From a checkpoint of a small transformer trained on Wikipedia: tied embeddings.
Each number is 500 + 25 x the weight over the matrix's rms, rounded and kept within 0 to 999. Layers, rows and columns count from 0. Numbers have three digits each.

# layer 3 attention key, 192x128, rms 0.0999, rows 67-127, columns 64-127
517477521504523504473540473475549486485506518503533502503514499523491492522490535541522509504478451433517510486512500531522545486493530488480461487496490542445477438480440514502508482510503477
493513509504487507509463513498478512512504526466515534486490528484537469483475484500497496510511531536513476497497503477467451519479471492536514474492434495537540523505532455454506475540530507
529461522511519471499531468488538491495498477483493456491529466516487479506524530512515525477490462454470515494521494509525561476553521528487464527529564514476491469491484577511496467463467503
463549503507475547491472529503454525527478533529490529533477518474509515477487460492483494509529520550483487516492517472468436512426466492523504476471489464565530524503550462477494503526534472
508507521507515488493506478522502508518512520488451516482526514490499471497477472498521529499500469458576535524513470456491491489533539480537485515517487501501502499504472505524488487496482527
554459487482515496499544491479533494489514478507525458513531505512502508510498542532502502521464478465525502493501496556526556483503524508462471502507486539435472472472447473525503508497487500
508471541511526497497499480489533473488483497490530496503497450525497456551519542562523527488477463445463522489503484522502550489532514507467465546531509547453503442514477556489511452479474498
490544485511487524501474529502453524534501505498516533494474526477512498490483470488483478519517535550520482521480512482484447499452481482526530468488466486560534544501548442485495501537534484
480549500493476549515465527510459539530493525517493539498472514471524519459485462463480481516519537590511479500486509481462448513437472488535520478473460468556521545498533446479502512533520482
516452501494516481487524460486544454482491484483506461498498464509478477527523531535514526492495469448462526496506493523530557482546512515468477525510529547467493449498501564514508486489476509
459546491496481526518439529557445504500489515507470555491452511489494475478491475464497485505514511569494489499477477477454437538491482483536510515510473473511526557543538437471505532531527515
542505504482490553502528486490522482497510492511534489500484489501521477519500534509518523525494495508523508480506487539507544523507527479479472486532506517444486477511483527472498492486492468
522434479502528474500524497443534451452484503504532462497486498533473501497545514523513523518506488505434517465495528536540576489505475546441479530489529543488493449458484556477523507511478495
476528505494477512506470534520496529548498520482491526463477501480519476480476492475486459511510541556481477492498482473469452522467479478527489478491481484544538540519553458464497481516508496
518503489480479507517481522548477530522520466508498476472497455516507502469537499451489482486490532523438508494493499506502492526530527495488461533537528469501476539524492560507492508442469496
541471483496502494518523496476525478495507492501530449466519517511508479493512535502508532508495485493526510482515489537517577477537532503491473490523512530442482492467467520501490482491482502
504486467494492453514488509504536496475503480477497465435468489511504536469533473481514513495506540566440493475519500513490518501533471527502500526492477495498478491502498556491512545485448539
461552494501470512513475511529464536509491520530485542509476541486494539485475461468493485512522526542558475515486515467469422516465494491526530476459474458548510540514499427503480518522530498
457513547510492522465511485468501548530486480493478495519487451473481542525495488496504505463511486469466467518548534456520490479488499536512521470441550492548507455524492548514484487478506484
477537503500479529503491521509472526530489515497504539510488524478523498498482476469485488525514536543498474515485507478464435520456468496530523469464459477559515544506525435471510499545521500
498483527500500502454577441451479520498489453532484461555526531476482585526516499505495499478499482420563492553518543501534481457490514523499576437447545500518459464475456470588471526511529518
477508510527510466477494470466528473487486498455473518474489512481512470526485473510501519521517503492479494507518494430506480504505460516549543480469495510570533487503556517487491480549502515
544488479483497493528494505529512479487526510485503473456493496526511453489526529496503518471479505493503527480493457524510552508566549474484449558555516505441498508519465537486518503469465513
480524500485471506491499504523449542487521470561464479550494506516462584497504483454509525465498503476544497515507533477511474494523523516507526485448543434491445478529418495557480555471530531
467544484493468528512461527525452540522489506503493531503469516467504524486493476477478480518535541559486480506484515492471433521443469491509525475490462468541521550508534429470499516540515489
541442509509508541496551500464529515523482499501517465521501480524505522489533547517509495508482506501452508475508512541526553488493481505460472494489508538483494491456512540479507472483496465
480552493501472531491494523521455538541498504515496517492480515477511520476469471466488461505509531572507477492496515474476438515453464492529505467477469474576531557505530454494508521533524478
489495541533528472455515476438515489479483494513508515571535498482475545537491510538518523512505465425525498518517508459522499468466459546506534472461503527537462427496474483526506510523542505
551446509483526480506533471494526484494514476491493447475539496512506493493519538499499511492477498446492539507516482536526556476549522510468482505516552526474473474480480539532490489461468518
516505504519503525524506526511491499482493479525496487510526469495461475511495493533483498464495505502491484533488486505582494463523494484456518511487546518493535512488480529498498441465497472
509490517476532518515530508509504522482498453521499489493487452533452480504495521542494515452496505499480473512469474506586502449520499504448515515475532524491484487540484546525513448469486505
504484506475488514479472513509494499491513527508495482492496518514535509534487512484517489506503508493517503460482477428419513506515481488548432530486523478506490499512508514462506543544539555
521489518479532533518515506499504528472475456511495482492496457520455476517500521548483509461498508488461483511458495512579519459536490496452514504477528516480494487515478530516502455470483508
497515493515481472488481479490486473524523537486499537500486547491562542499494492469513486535506505523528504474504516495404498529463499497563458478498461484511482483484524466477484547531517505
536486525484540520513521506508516511469511465499512516465490509507470501493490476511514517478497491511490470502476494523560502468522485505447531494463515542473497501501484518520487461475476514
519492513482509534488482469493503488495477514487530439537518448511501479522504481535475525528516498518517509488504473421458516510510476479557478470487509490507484464517533534431493489546525538
537511506466496533511515475546486470440512516504495515487480544509511459513502463489514532478513487536547507495476488526471539497521500476507543477534480482458484544485513464472457526473487515
490515495507470477482483491500489482511523546470511513481488552472556532483492465471524481555507502529524503481533516483407502542471499509564479488512461477519490502489524465469494546521514505
547493522435543507509507459519520512477518471503500492512516492511516513485495485513480483492490515507489520513473488485515520514501550494498550461472501554464462478514499470503491516495507497
493496495499457480479472476495492488517523546485501538497499552501556528483500489467515490541506503507533512489520518477409514528477493500551492499517471479516487499482515465470503553526522515
526505463465527529492541441520468512468511475499532467479435506513516488460488471475500540481521484531537503501528510505468516507539500477517499440480473487468485495514519512497462492483476519
478513481526454470490453478512494454501514529482512508489542534488548509506488494464502463537488495533541497491508483475425506536478533476556520509535471485501515504500536488456497520524499507
494510510536506490477524553505484517574517535522499506493477447502512526455522538502497491512497497447474494468526489518572445516492511516493429482431520526517522455534477545503494491477499470
494495499522483484495484515455518479546484524475521473513506504492499491506507530511463509561489493503475521493539494485444503528480511481556487515521459506513517505501524485458505489539491517
531503504490539539530484512496507497461488470510500466542523480502471456513505485532483508470501518503471517533491493485574489479533475478461500510500537494503518527497506510496499463484498488
499490512496533525526513519500516518484484464511498469506500444499437492506504519534494513465500494482469484523478485507599504464522498510456507505480540514500510502517479539527499443454487482
509475505508531435476475555478549476496511537478501522505508522503491505468469527503521513565480505466503498494536503534520507520471502523479512500469423579468518485471491482488470499514458512
513500491483527460495464488504505488541542518505468542528534552510542528507479538484500472528470505481506526479507482488413491529490544472532474515528482484481492486494502435462495563527493508
476505468477478522507539461505473505504499498496512508441478503540505490538492479489510517484507484546544474468474461449417502494531493480515467521524545487510487512538514531477524479503499567
491512502525468469496496483494518479532518537486521520469486550482567529510491486460503481539507491520524518467519527506411506529485541486551484497502477505512492508489508442484496556529501510
492503518467442494495487492498505524507494488508491434499527472508486489521517503506477467486503501517492500486498472431475497519498495523514513501497550490542447510520490499505550516546568524
511517507497515469521505495502516492502517469486503545479560521500488501509483500499500478522475496516479501522458494521547498496485555492477579509514492548472503482503474450500517484469467494
468476511471513459447485554485521506531499521473510540476491503502508547515539536487505490535484532500485505453481508513450521512513549528495490538532490511482496486498509443513483544486456497
520504495476532474509470500523501465467521490495498541502528542502509517462472507486537477502480495481479519514503503533508482499502516519477548495526461481450510499514502441512476534475456455
514491500463535477495459548514516488505505547497485510514524541500536525517472526502520483541488522471491503479477494493423521519481514501533466531488497483463480496488499441474487560510506539
484503512477523549533517527503484549543499503534500506440399520515503524510504523469489507476509521500486493459480495513474474497527456498477400488481543471535476489499499545512502519495521551
492467508472542447471463528505500475487505517469497497510518556527517498479464511477514487547479515523500501490504460512448486538481517477528464511494444525460494472520516495456488520531494561
513478511485532517504522511513500523471490464509489472514489448523450469503492505542484521451495508475479488524482481505601502457544482495432511504487524519499508492516487555519512441475494489
477512492563490516528510452519458495492492513521451501509501487485500468499500492519495468455491480500499502542497475478508466499510484438491466497481558461542522525515505541486550469501515499
462489474516507492478500501477495488535489549481506508457486514509533508509518512495506499538486512530514505463490503507427506506521502481530449520515465496490498497511508498484494508493460541
535490522492512549518504532507511487469487472520506465508479478499482476503480460495526545456504513487505462490510515510593504481498424506480496459458518526498509510489493543512466481505486466
# layer 3 attention query, 192x128, rms 0.101, rows 68-127, columns 64-127
493463468505529493532478467478496457551502524494489541517494492514538498474464488453482488532492483486540486467524508494465523524490567509483507438521548513493500507497549502441458524477498554
485496530497487459454521524547506533455468483519515499471502491515489499491503502540498481481518481487445496510478493488533460495486448499489504530448514502503506464492476516551507443536499481
491491475500513478537435478489526491530537502466458528489479511488506540526499476451506507498468518514544464475526500471475531514541546548497482488557525509516504530532520510469485547468465534
456454489517548465486475497494492484472487499478514463485460457514530484509478455482471465479488481543519504510513481499518502490498511489483501477527510510483491493504551516501459462529478510
531538511501485552497531527515472495479504495543523520506555546458505507467538487507515524534549497500474560541504555521507484494455506483517493524488478485487515522437450451529507494490513482
501534524493470491488501511504527519526516509483544486473521501492527500480503539499536444466506473521491486480496505499501502470471479487524510486471548513524511479472472491508546488539506480
525472468511509504560474462467496456526521505481460531492483529493523521512494498456486526516461505490540488477525504506475533501521549518499487474549518507496497526540533496454466540453481560
507494460506506523556457469474507459527529507496463546500498510494478520499518482448515525523493507479523496485525532499469542536525540497491495485547504503495515518518522474449493552453489524
499524530491479492467538523514510522507488485496524495503523503504520472489493523517518469476514497510464503491471491503515485479477453486509497506444508491518496480491469505533528449526518485
499475462516507523526491453462514499549500485470452459502485487529454512520490531507513524486461500467532512455501490539484546486511493504490495514511502483482492481552494499456493551489468541
548503515489465543479529508505504526511513485548519524512561539483503495494536533518518499470517500485481535501492539495499519447467490486533528523495501478485527520441440480504532488477514484
465548540485470497437543525519510550492457517526539530504518465473523474475521537515505478512552507523457504497499524475502489534471483516487520453449480517531502474462476507513521499500598483
522488474524524497537491468478527437545530512492496544488489502519522502500502510477499502522477464442532471456488508503461498544500507474507499493508552507498507493531544507453494537465496529
549524504497491521478528486512526511510517503520494497472507498515431507515535547571537516481516472426442456500457508503496483493499451492491512583435483468473518459521437496516572501488496442
500506519499484506464536516502458510480495503551522546529556497475515480471534506529491490518547487490469530532505524493519474526465487467508534518474473507505509501465453483520508460481544483
453535516468475477445547490503483563504459523492521509520447454525472448477493541549470498507525476473446442523514519481496502578474509532476522475449484521504494467535506525490544504495607445
471490475520525492522442480491495483511512502470468485508469498513480495528486466469490524502467515527547485522546498499483523527524558525481500484555477519500494515528530499453482543473484503
469508517510493426507474514527539521513526513463513496498441460523504509507490478481514480480458503549525426510533452444499468515537554502488513485510534502511499470531545514490533478517481475
497481477511522478550468471476504485534504507475487526513478520492494521494486469459492515523478496497543497485542501486472534534510587524498508461561528520498492523508555502457470540465483552
501505516487513466518488531543491516464489469488505510495496519480482488495485411469483538512472564591514528565533460476529468475537556551510484495548475502501484525497511488524466462514438496
466433498503516449491514475493513499499461510454487483495443462533561467492446494476445458491464514546536461457516448475496506524515528493469511420506523533518480498557588541490474484505524547
508508509494493515441564486510483516491488517512529498512514486520511463480507531583502498491527454460437491534481530527511484511456450460486524512439493494485499471493473503518525467502540465
444531523493484448489478513549489566478472496472480470496460475509434480498528449534500503469478546534462470564541473482521487508530503507478512548513464511500468471520476497507501488513488439
520495465509500527554460470460499470539511504480461524496489532484481511514519508464493546536464502476530501483527518499466535524524542513516480506549477490500504519539509478450496570465487529
570543502484472513504507541517527502501534469558520533482560537461500543501541520492531503499552481480488512502470530494493496528488473525531508532484513470518532512435438489523536508481525484
529475464511499532560464476499515456510529510502473537482484498500491520524526466464497522519484504473530475471496499506471527524520520521502491490548496490484505533524529498462486538441487540
430471498498507442519472517523502495489474510447495493505451466508520508481479447417458464515474544620538506494547440463513494506535567535474482440539502521537476508503567488507458481544484501
524503530505500518454534534517493507450472488540523525519526512502507470492509487544507509510537488468453516526450519516522465480481448478523493537468483496482516500462477493550500443513511486
485514494500523484454517481525492494494492481503522502516521508498479496487526479479540518474528519528518507479496481465490487490498459506509473477489518494517472460471492514480508488530527446
476502511476494504463507517484508503477502528495524496486474472499494517503481499489534485486533550536467537474456511510517502502503481473482491504461509510479504475458485496475498501561487493
459500436530495505538490463505474513510478535488446528474438484517469489483504545519486541483511521536488506522532527542510486517470479481456520484500464524529548478512548481495513520494467523
482500491485510506475511516498514522483500517509537487481476492483492518493490505477520478481540515516491535501455524508526488505495465496488478528478484511481483466453482504486498511568497475
510494506513503513555492472492527522533484505507460500485486510491512501517504519521462520504480489483517493529516490518493515499503535481510525505534495517495515517529514507503512510422459537
516485557458517556545513527493538491503524460533526459497504517486525507523492462486536453448519518496521529501460490478483512476526541475517497482469517535469444517451479489495451499535466494
501519457520505497503480466501446471524420522494476509499519501509479465416487491517489546542509500551516526511484465578535514499458491554471498456510457505518493519510564480505513511499507467
517485537472471547569496461495526580497545429531467493517491545523516526539457495472483551474449481473511507543463526489497507469552557439502516516521534504445478523472463523516478520517436519
531486512517504509525496480500511496528495489500477506523497498493520493510510502511459513513481468467531486500543476516480517504493536504510517490546500509516512512548529494535514509425488528
576485521482507501529531500494485495471490531519497464501535495506509497505485507539492495479467501451525539486472483539489497433507545475512534492453490512464445496530474466520474511507446527
534494492516496517549493475513494503505506499499461509501484508511508483505499523526478526511461477480532482513529493521481504500501513487495548493513497507491515524532518502515487499447457539
468476540487448527516483507460500580477483465513513458518482491538493543538473469500459463523481521498510515506445514510509522496519549521482513506486507507473461537490466496529503500512460523
538468514533517489521521432501473448499505496505466487521522502535482483506500495530490535495453481469534455515523495505493507483474523498500544476494531514495518506519533503532503471480503486
489469507511481495456504514464497487489456508527542516497471464508529514499520523498507462495548499487466539498462509483510508496481480506507502514517478509549464481524482520503519450474502488
520518463522494476481484475483463460535501520483507495514524527513501471453462529495490530555491472491477479519496476545515527554476506559464490469526474492526490496508526513492522516468577469
495519475482538488471519488545492482472488471496494516502533534493471495470514447480518514481529513491493514496499475481481480484502464527504458497495517492503498478490490488492489501525532456
467495486493507490462491520509516484473500502513539510488499499490496506498504480474537469499547537527487532488480518486513491502514473509497467520478507495503494476439499499488503508556498472
566460527485485499502515525477501432538517497474527464507546509441522491480422573501508455450477451445502553501510503494487500495506503505505503485508483513566471507508468525489499522481539466
548473465513499492559517498503515502492532535509430506470477499500473515500452571554501533451458494420476470532535557544516500494493496440479504514481499511523512468542495555506468510471463521
440488477541486522508469483467478525484525502485477491495429474538482523528507500505496512516480551562480477506469515543516528538484493466449489476515507496463523494480553506491507498530465504
544481517519504494531494464489504492526503505510499502513503503508539473521516517524458505509457476469510479537523497500481515497510546488510515497501497523482504485528527516515511496452490512
506549463516498478475496484503450498458482562499497520490509469533472488411512487522531535541498513539526489461524458530521483531467500514487524463475449495477534494537559451515537465510493497
581454556492540512525529488490521444498546495540520443514533514484527506543474519525517510460479493428503481498483505481470505468518509473540492494458543530470450472475458543509444502503499476
551480476508489523504527511472519486483523504497494520513474478476526520506493571515492472526486497447476528495542549515524513498525513467499523476487470484482519484511524520495468525468485536
536477546472517507525532499503539477486520483526483483474509525477515505543465478531501493440469485433500478500529523491471474439497539485524510526475564511493490507520472517503466495487491536
523481431511498491528530484500494501523507538490444505473462508474494516469457588528494526467492483437476499549558550548499475501496491467474495500499460493552518469529496516495507540466498502
407518482495461530514469551505516567481512516515497536487435494512500535509517514462506469506531550514451510519463551477509532568491480486456483543515460510489497512482455484513531543500469521
529448529507481522523514490493454443509494524476471455517517505509498489461426558503497514437450464450504515506519516517510512480505523502477512447483508511544496500507504511521484519504526467
450502497490487512465499524504509513467495518484510518491485481497473502498496488483519496488538544539486517490475521483507493509493482489473484509469492502506505482460491489468482493583499495
430505501496540477493487463510491509491476500505475505484468493549455490495554430457507539481531547569498451486483472470498487519498462525491475512527548492518518485501536505492517474524486486
478473475511482536504487496462502512502500477494487508511438487507514524508483546486466507522510497493476483533477555510523531533526515495467492489527497500518486509485526525514485510488501487
483538522474494495494493515531509526533474452507539522487535571486534489521514446451510476477528469567501542541474461472489492469498529501519486490521483518520462532464473481489521497515513491
# layer 3 attention value, 192x128, rms 0.114, rows 64-110, columns 64-127
548506508476532526529519478538537506506505474494501484477523549503496493506475496461514526517484494483496471510531499492488506489501491517510498481479508526490492475503487506492472522495522502
542506522477511516514520470509486512518491489499479468484477478501516489482493529516502461522468509519520518511521502514477518491499531499499506478501512492515500512508511504499493484498513521
508503488531502498528508482494480489496478440484493490484486536504499498459510508508506490511522531515508534526529507519500512479493479497509487494500504465535509517491495479522502535512510516
505497476501513521516487486519480548503493500498491464443449460531506507509489523524510488500506532501480521500499498549517500491515496447473471498483489492490511508505504491477523480495476515
430517500517507476484485523516479499497461510475477519544525508493470490490524473501489499474507490507518503494484467454502455511514486520517514517502527491509501487516521513523530484500481507
514509509471502499522481499517523524527522496487486502447472507495519519493505517509494456511459526534498524506523499522501488492513539495494487485491475517510514504501509462496523523510480521
488501489488467496479491527444528481512534537498498535503504500455508521491526483492480491489517500515508514498499520475519492504478501517498504502511516523510514495487529516530512524497508475
522489491515494522501525500474505473511487470519528507536528519497482468499484500467481522511522499473512470528531517449488515475474462550514516490509514503533503494490479511522449539500523465
530496475507497512499483492495462510500456484518481518467492482529498474459476500480471521509529508483459554524487512501483501481484506536488498488502534520496502509488483490495508532501518503
511516502484480508498493516515534508524549478495503463449486511485503537517519478502502483490499520496503471507506523519508498500507487522500518507505495476496532504489491475505524514501503489
513484486490470543479518499449490496527477502531494549524497484489471488511470535524512470513510469461525492514506563494506527524453501511489502487498522514509516514500507477538496461502540490
495507495509501509535485530468495479522490477492469518495474499462488519497522488499497504491557551500494514506474526511495486508496439548485504514516507501505505513480521464537480560497458483
519505493511536526511503504502501508503461528530491496485477485514495485467491508498499528515551517531492505506490489500491497474478437539498501500512539514514500516478493500468509518498506508
510485525501516515512528487477474514541432492509488490533493501500478493457515530482485505490548505481504477504507536512501507479489466531486492493493533517528498518472508508503481494496511491
522498491525519500464476508493533485471484531507502534478502483505517516504463488483492485541516493478493527501485489494493505496497503516491490522509515522493485508498487524479491483497514490
510504478481466513478492494494552488498572519509493501466468518459526529512476472506548494499501479524528452488494514509517485524475480497508494505520505505497519509490503522494513504485529488
522478505518515489492529462503470517495437507506523456516495455517505473435490529534504486498486448498494536495524506503491523477482551495506496465501474482510497502508494519501496459494528497
480489465491492484454464502500491512496496527512499489455498474499498525470525495510479481506543526546489516492479503498478489475492505556469506526512535502532498527493513525494536500500462481
510496504499491516467494488479508473503492509517511515501472495470485515495473496475525514503550489489510449481485522491496519523462463536514493520530545503516494513486496508494455511488533468
524476500518500530526530511477442491505446473534484533517485476522497466492517527507512493495514525472493486525489512510507510471484454503460486503504506477495473521486529482522470507496512506
489502482500490487516497471482500494516476494501502490498488512490497495450512514506480486506527534508480539522509537526489512486499508519479501514502514498520518507487491476494521515497506503
467478470534506484491463502473517491493502524476504489488465483498506499506527490498468500488532538507487534498481503519498491506502493467490486521504489523488507491495515518486526485502467502
542481491500513519481526505485498496479486482519497492507554521499495510465450490465481524512503490471489486504527479481504510489476433513495501464489533505519486481490513567531470540501522497
482488484511530461459502471493505496479481505491513490493501512468494505438492499498507506519510472524522523492521500487479496494492511517497508495495509539519507506496485538493519486503515519
504486471522537517506496476517510532497467525487509488490493482497503481488468502478512537512498489505495521487489507512480500495488497504507492488505497542481500496501499511483523475497494506
498512484498491511511495488483490512534505509501477481467458507502506493491497532516534503484484516530491502485504540522506499516502518484504474507506504490501522517495507477488525507497524487
479525511490538490514496523536501525515477482493477505505525528496483474473535487492466517491503498525486515515502466471499463499523506522498515496495514520509493490499515494523506523498458514
506483500507524499505538470469509481501515477496497516519506507482494495494474514488548512508481475483525458499527503499506507524498479468528500497510496489509484484501504528519481500491499499
498490504510464500472498494474544491526508512490502487498541493477493506496507487472466492507519484477484485496504515486515500501493466503513497490487534552517484487502524537510484482498490482
530502506495501499528510498501512533517488483484490467450501473513518512498511517501473458499459519511484540503537483515515495474513519472483483485486468492491507497508518480513525492508462521
531507515496529504502526465517512517497493489488506471485520522513509503484473503477517506511467504495508496500538473486486508481503494493521503477478506485513493500506468512497480497491534523
474509457495489501467461520511481539519484553511498471460473465500480507507513484531461463508537489518489535493456503515496488489498546552472500516497531545490506505502501493474534466508474489
489501521444511512491493522511568528512580440469474496467525564435512523542449493500538475504472479514508484505509530490516466502501510530529508497482429559483466538484443494551506522510509505
476529476518504443512471468516483479503430517512502510539533472544468476463546464521518537520533518498485517504484493494490526504491497489482514522509562468511527482501525471448512487512484522
497520491513495522537435502501508486485489494511517492498552482491452534529523484504536541574534547521482489513492540461505498470467460477519523524520540471509573513487493478474484468517515543
490486498518511474517480494543509462429477479562486518502515502507484505470513493512504510476551526508545535524496463485472484521456521507488523493517522571521508524501526513490511497504479516
517539513470502499480579498492492547500488459433467471466522541508506479476500501500491540522477506521452508495509506524513496479576509496503497485510469482491483545508512505509495514486477493
477499504530493460453470515521472471511499528521461497488514490514519493499500506486513473474527511469496514511498538504508496516518470510483480503494502496520494480492514531502479515498515489
509482529472513521521521508498516519488497479490520509500476516491484515485522511503463515488481509509518484498484454516487484490477522491504508498513505528523491527507492516512500473505469520
480471474526497487474514506496474507507498489508485513501467517499517478518484519469461466438481471467510508533506502503497502512522521527473490481486498511497499541493514520523504524493515456
493508461512489511528480492505496446475463540547477530527513487524507487476522515505537500486534519503510521504500538470515518501505492522488513488509522477497525486495523457475507515497543472
517490502516571467483472499518462482502458482479522505531541491513485468512485444529511548503518509486517509538508508491500509466505472467489515497498493506516523503482503506456439479504503495
493523515472481524549519498481491539536516525482525496501466523508493484520522544464500492511466505487506487443490448537483505492480510505503473515513511431469462473535490485534518487500488511
521512505482464533580486494532513485465518491534472491477478490493506520512484552533515491517511532523531488508494520477486478490447490510506506504513471525520483502501484484527499517491513498
498455464534465513472483492478463485547492497523485476502445520520525487505492509492494472426538468486538489484521511477488505505513519514497490496498512497512511546470521534490518526501522459
479514491477534519480486467517502518492524510502485520513489515499502455523503486492545490490483431493548498494475465485467507525499525515511481512506455538468456475497460473490533563513549490
470525482486475458501472529539530506447535496509488482493549530508503528488477493486507509546473523505474523494497490501522470519524503523508506512491469523459499461503469476498530490508497564
# layer 3 attention output (transposed), 192x128, rms 0.107, rows 64-109, columns 64-127
480499507512480452516512509491488490507492531500535502506495502494554502509526526501482482503498516547516496461504513480497488504480502485528501508514521486489475489449527499527512500529502499
475497509510484472508483501476510503488516491493509527504504492504512515475513482511481526473493522520511485495496486494528499512464475482463473494528532497504469486476502485514474496502470502
502499494490504493494474525519483536494500556526517511517464494489505487530484474486507498533496490520511472491492511496475492498493522509495473489580490496500436487463533514524476511482479502
459510521470496460457501528502469502485516495502499529556510490498485493473504503487476534499499506501494481527513476453494508494474460494453461467521523503517489485514491511482478488507488509
568494509501488535515486494503514479503494458492504490477488504468484529492457497499520502502505469469501504520519514554515498500501514527525520500527467509476534530535483501497507510401537514
480516513488486463490501522501488522475513511516521507528501481506509508482466520497492513502514505518497498512508464478500507496464464489466450473553537502506470476481489527512480505445490524
522515493521519503519520497509502516482512476532489476472508492522487508504462526496530483506508497514478519490481506548483523511506512511519515523496483528482502505516485510480503479456504504
518489492518516505518476480512503524504495543521500485476476518503512499548520490487531488515506497521507496456472539525494484495524563514547532517500457489473471499469523494521518506528491494
510514521484530483505481509501481516496550511498510493516497515462509482509540487491484518510527522539513472488516503515500511492501481482521500491518490511504462472503500522539467494505459503
466511510499500480485510550497472512470495515503518499531486502519510494495504516513500488512505504538492509490495483490480483485468466480483461487539510510513474490503517516517488500476512477
505516519503513481524486481515524519473523479498495482486515487535500530481509484512475542456470538535513526513467478536527510488510527497468474513490506475489477496509479519462500490505462482
509506485490515501472504522516475543486517516528505495502475512520482490512514482504507486533517476515498514491495514522462526493515536486520503487514482533527472496537493530512492485479478475
501477504486521485497475497488471521508531484499485499512496492476500492516545485483484514499504508510507483476497522509497507501509527474515521512500508529498484481496514511554486493544453512
535505502496507497487476487500518518499538490510503512483492494494495515510503451512494524498485515512517501485468499528502502502488558495498511506503496487511466494514493493493487497513462496
468496497504513499520509496489486477498527491484472492515499509514502484487538530496498508474501506519485472501508498498491496508510485494534519498493505509494513483509500493519510478559483513
472477502505502480509537526498500496480476514497490485515499472535519534509519553477492497489496504494472521504475484497523505488501496488495502526478502513491499486500517492502523475530490490
504480501511509530520459463483549468504525458477478542492512497502476532494497453480515540457483503463508457518497481490547512538510498502461517523488521497497489490488494489481511501548461524
515514501506531511518477507496467482499528458507479509509491493471468498485517510496514524485522516494498495503514513533512510480498463494524484485523499548472517472521494494539479500476481536
501486472508529518523500482494505499515503497493471487485495497520508508517556503505497493476479514494500518476468536525502511491534541497514545527465474521490494496511526476513516482574470484
493507514473509502459491500516501550494515541516505479520492510478484491522487441503491539535536501501516497524470506495499503508517554485507526484494467484519482495493498509465490494514460493
514518491503519505495473520501482532494528500514497507498478488476501472505506475506499513510501501515518486479497511515487525504500492491479494504552504515500451488510523510531455492488473509
510533496502517524474521513493474511483520466527474521505497504484471488481482513497510501524500499482476494503516500518487535501492507515467509494513482511524515518553485500480465482472526507
491506508512512476516493486523493495519492547518506501479484507510514483544514513495514489528513496544513492474481543504488467500491548516544541494499478499467491500440507460479511488545507498
541489489527501519546480478497526480517505482498484517476499485501499525505497499479505497474486502490500474476494517523521527503493522513513498514519512507480499510478508478519494496501482534
521512506498497493509485483470499477503517453497496522515513502499519524486534508495466517472484507481500510498529478494539521489511498484484484514486511504521508503503483495507488490520475530
517499508497499507493503510480520514480524480505498504519508482481515513504503491490475526484507497469504523518509476488519530499496494496441494518517506519525478504506509509482489461473476509
559506509498478511506495504507500498493501490507521497495488507460498526509447488496519477525534484495501505513514503530497497500491496516533500485535483493492524520509474519510500510393527516
481493475533485512509498472501527484511471523510494500466503499520501507511507486498506469492477505483503503495478526482511498517518554521494538507457502487479506524480516465456508487562510492
495539503502520476510519521518495497482507496531494505489494517533501523515504538515513487498483516530507527485454511527480481482484521514495508504486479473492511497505473457482490491501492501
468526521485486465475497523512475514475516516529518526534498499500492492482457509497506524514515507520506487529506472463482491506464471500468449455548531491516483487477475513480477511453501526
494494498516489480526486492489505478521492518489513512502495500497539498502514508494495500494487500505508479471506515487502479504493514505518505508523509496478478488439526470528506514532496513
524516534479516499505496507485480478489539419488488514518510493480486523457518532504487551464494523504493509508526488532517512473483433481494464499506512522504521486553477518535489500457485523
468550477474466469497495537530524475439439476504522471565539502537518542513469448512514461515491508508493487520487511475540481498508469485471485504547508443533514480477515509449515500516581443
539467517518507532506507477503494555539556526510489516487433494472503478503519483477482481503495520493518516464499504531476505511515532499544500514507473567482493527507496487573482517443462521
498485478550539471444520517522470535518523534499472518520442492472524508516539500490518438494498521533473499478476541543470513511511524476540477514506468514481468523437519502552492506502467477
507480482550443513501549514483516519560505567488529534464469501465508488513497488493517473526485510486483481501531483520519478499449499503556487509500494491494484468473492467522493514485516497
496492541462514507503481473506523504515495460513481494511530463527501508490442472497466508472500528471503469493493496445464525489487495508459524483506513532557552463523512514499512478486519537
516496511470499541546515511505516500484528508484498469507493522506489509497524494477479540500504452474499487517492496514496497495505522504474517512516510509481506510531478473493534487468480504
470505465528494480453509488514489488521477513500494521471498497486513503508478520519537466505501524511481512486510493479511511509461483520508479482474495471498513456473527500501481523545517514
505507519498470517557496504479543472469502501497535492488540525509494505489491494491485559524497477479514503519527488480540478464485502508469510501509497475493495500516486492458511505479530506
548496508542481506500512502441514522534555509499511494493486504480500476495499477486484505534506486472504487500512505545482469494513507466538517534523482553509473515499479508505520496464484475
504478507534519502500530495533516539529554507500480502467450499488500486495520494458497505509482531493516488458493531501519526488492560543500482502520500533451495496502514444539491524503495502
476541485485511524465447483511495457479486484482462503519512487511510501462473533526507474479503475527496541506520508490506522549516459511493514493469489515504550532526511554479502487502502529
484495496529498495462539518458511489528477526488488502506520494487500487487517501487520473483490498508459479503522493527480487496477483485530514514497514510538507470486499525483525470528506458
480513473493459523561501526501564494470542489501518525467517522477508475500515482475493579514487493469522561510521530507544490466501544499473501510551477442474449516477483500444488511507541490
503533472478422522552471525472537449479503470477535509517532499508501507474463462498495487502476534472511512518557496493602469503514488499512512529507508483491500503513483507486469491509547486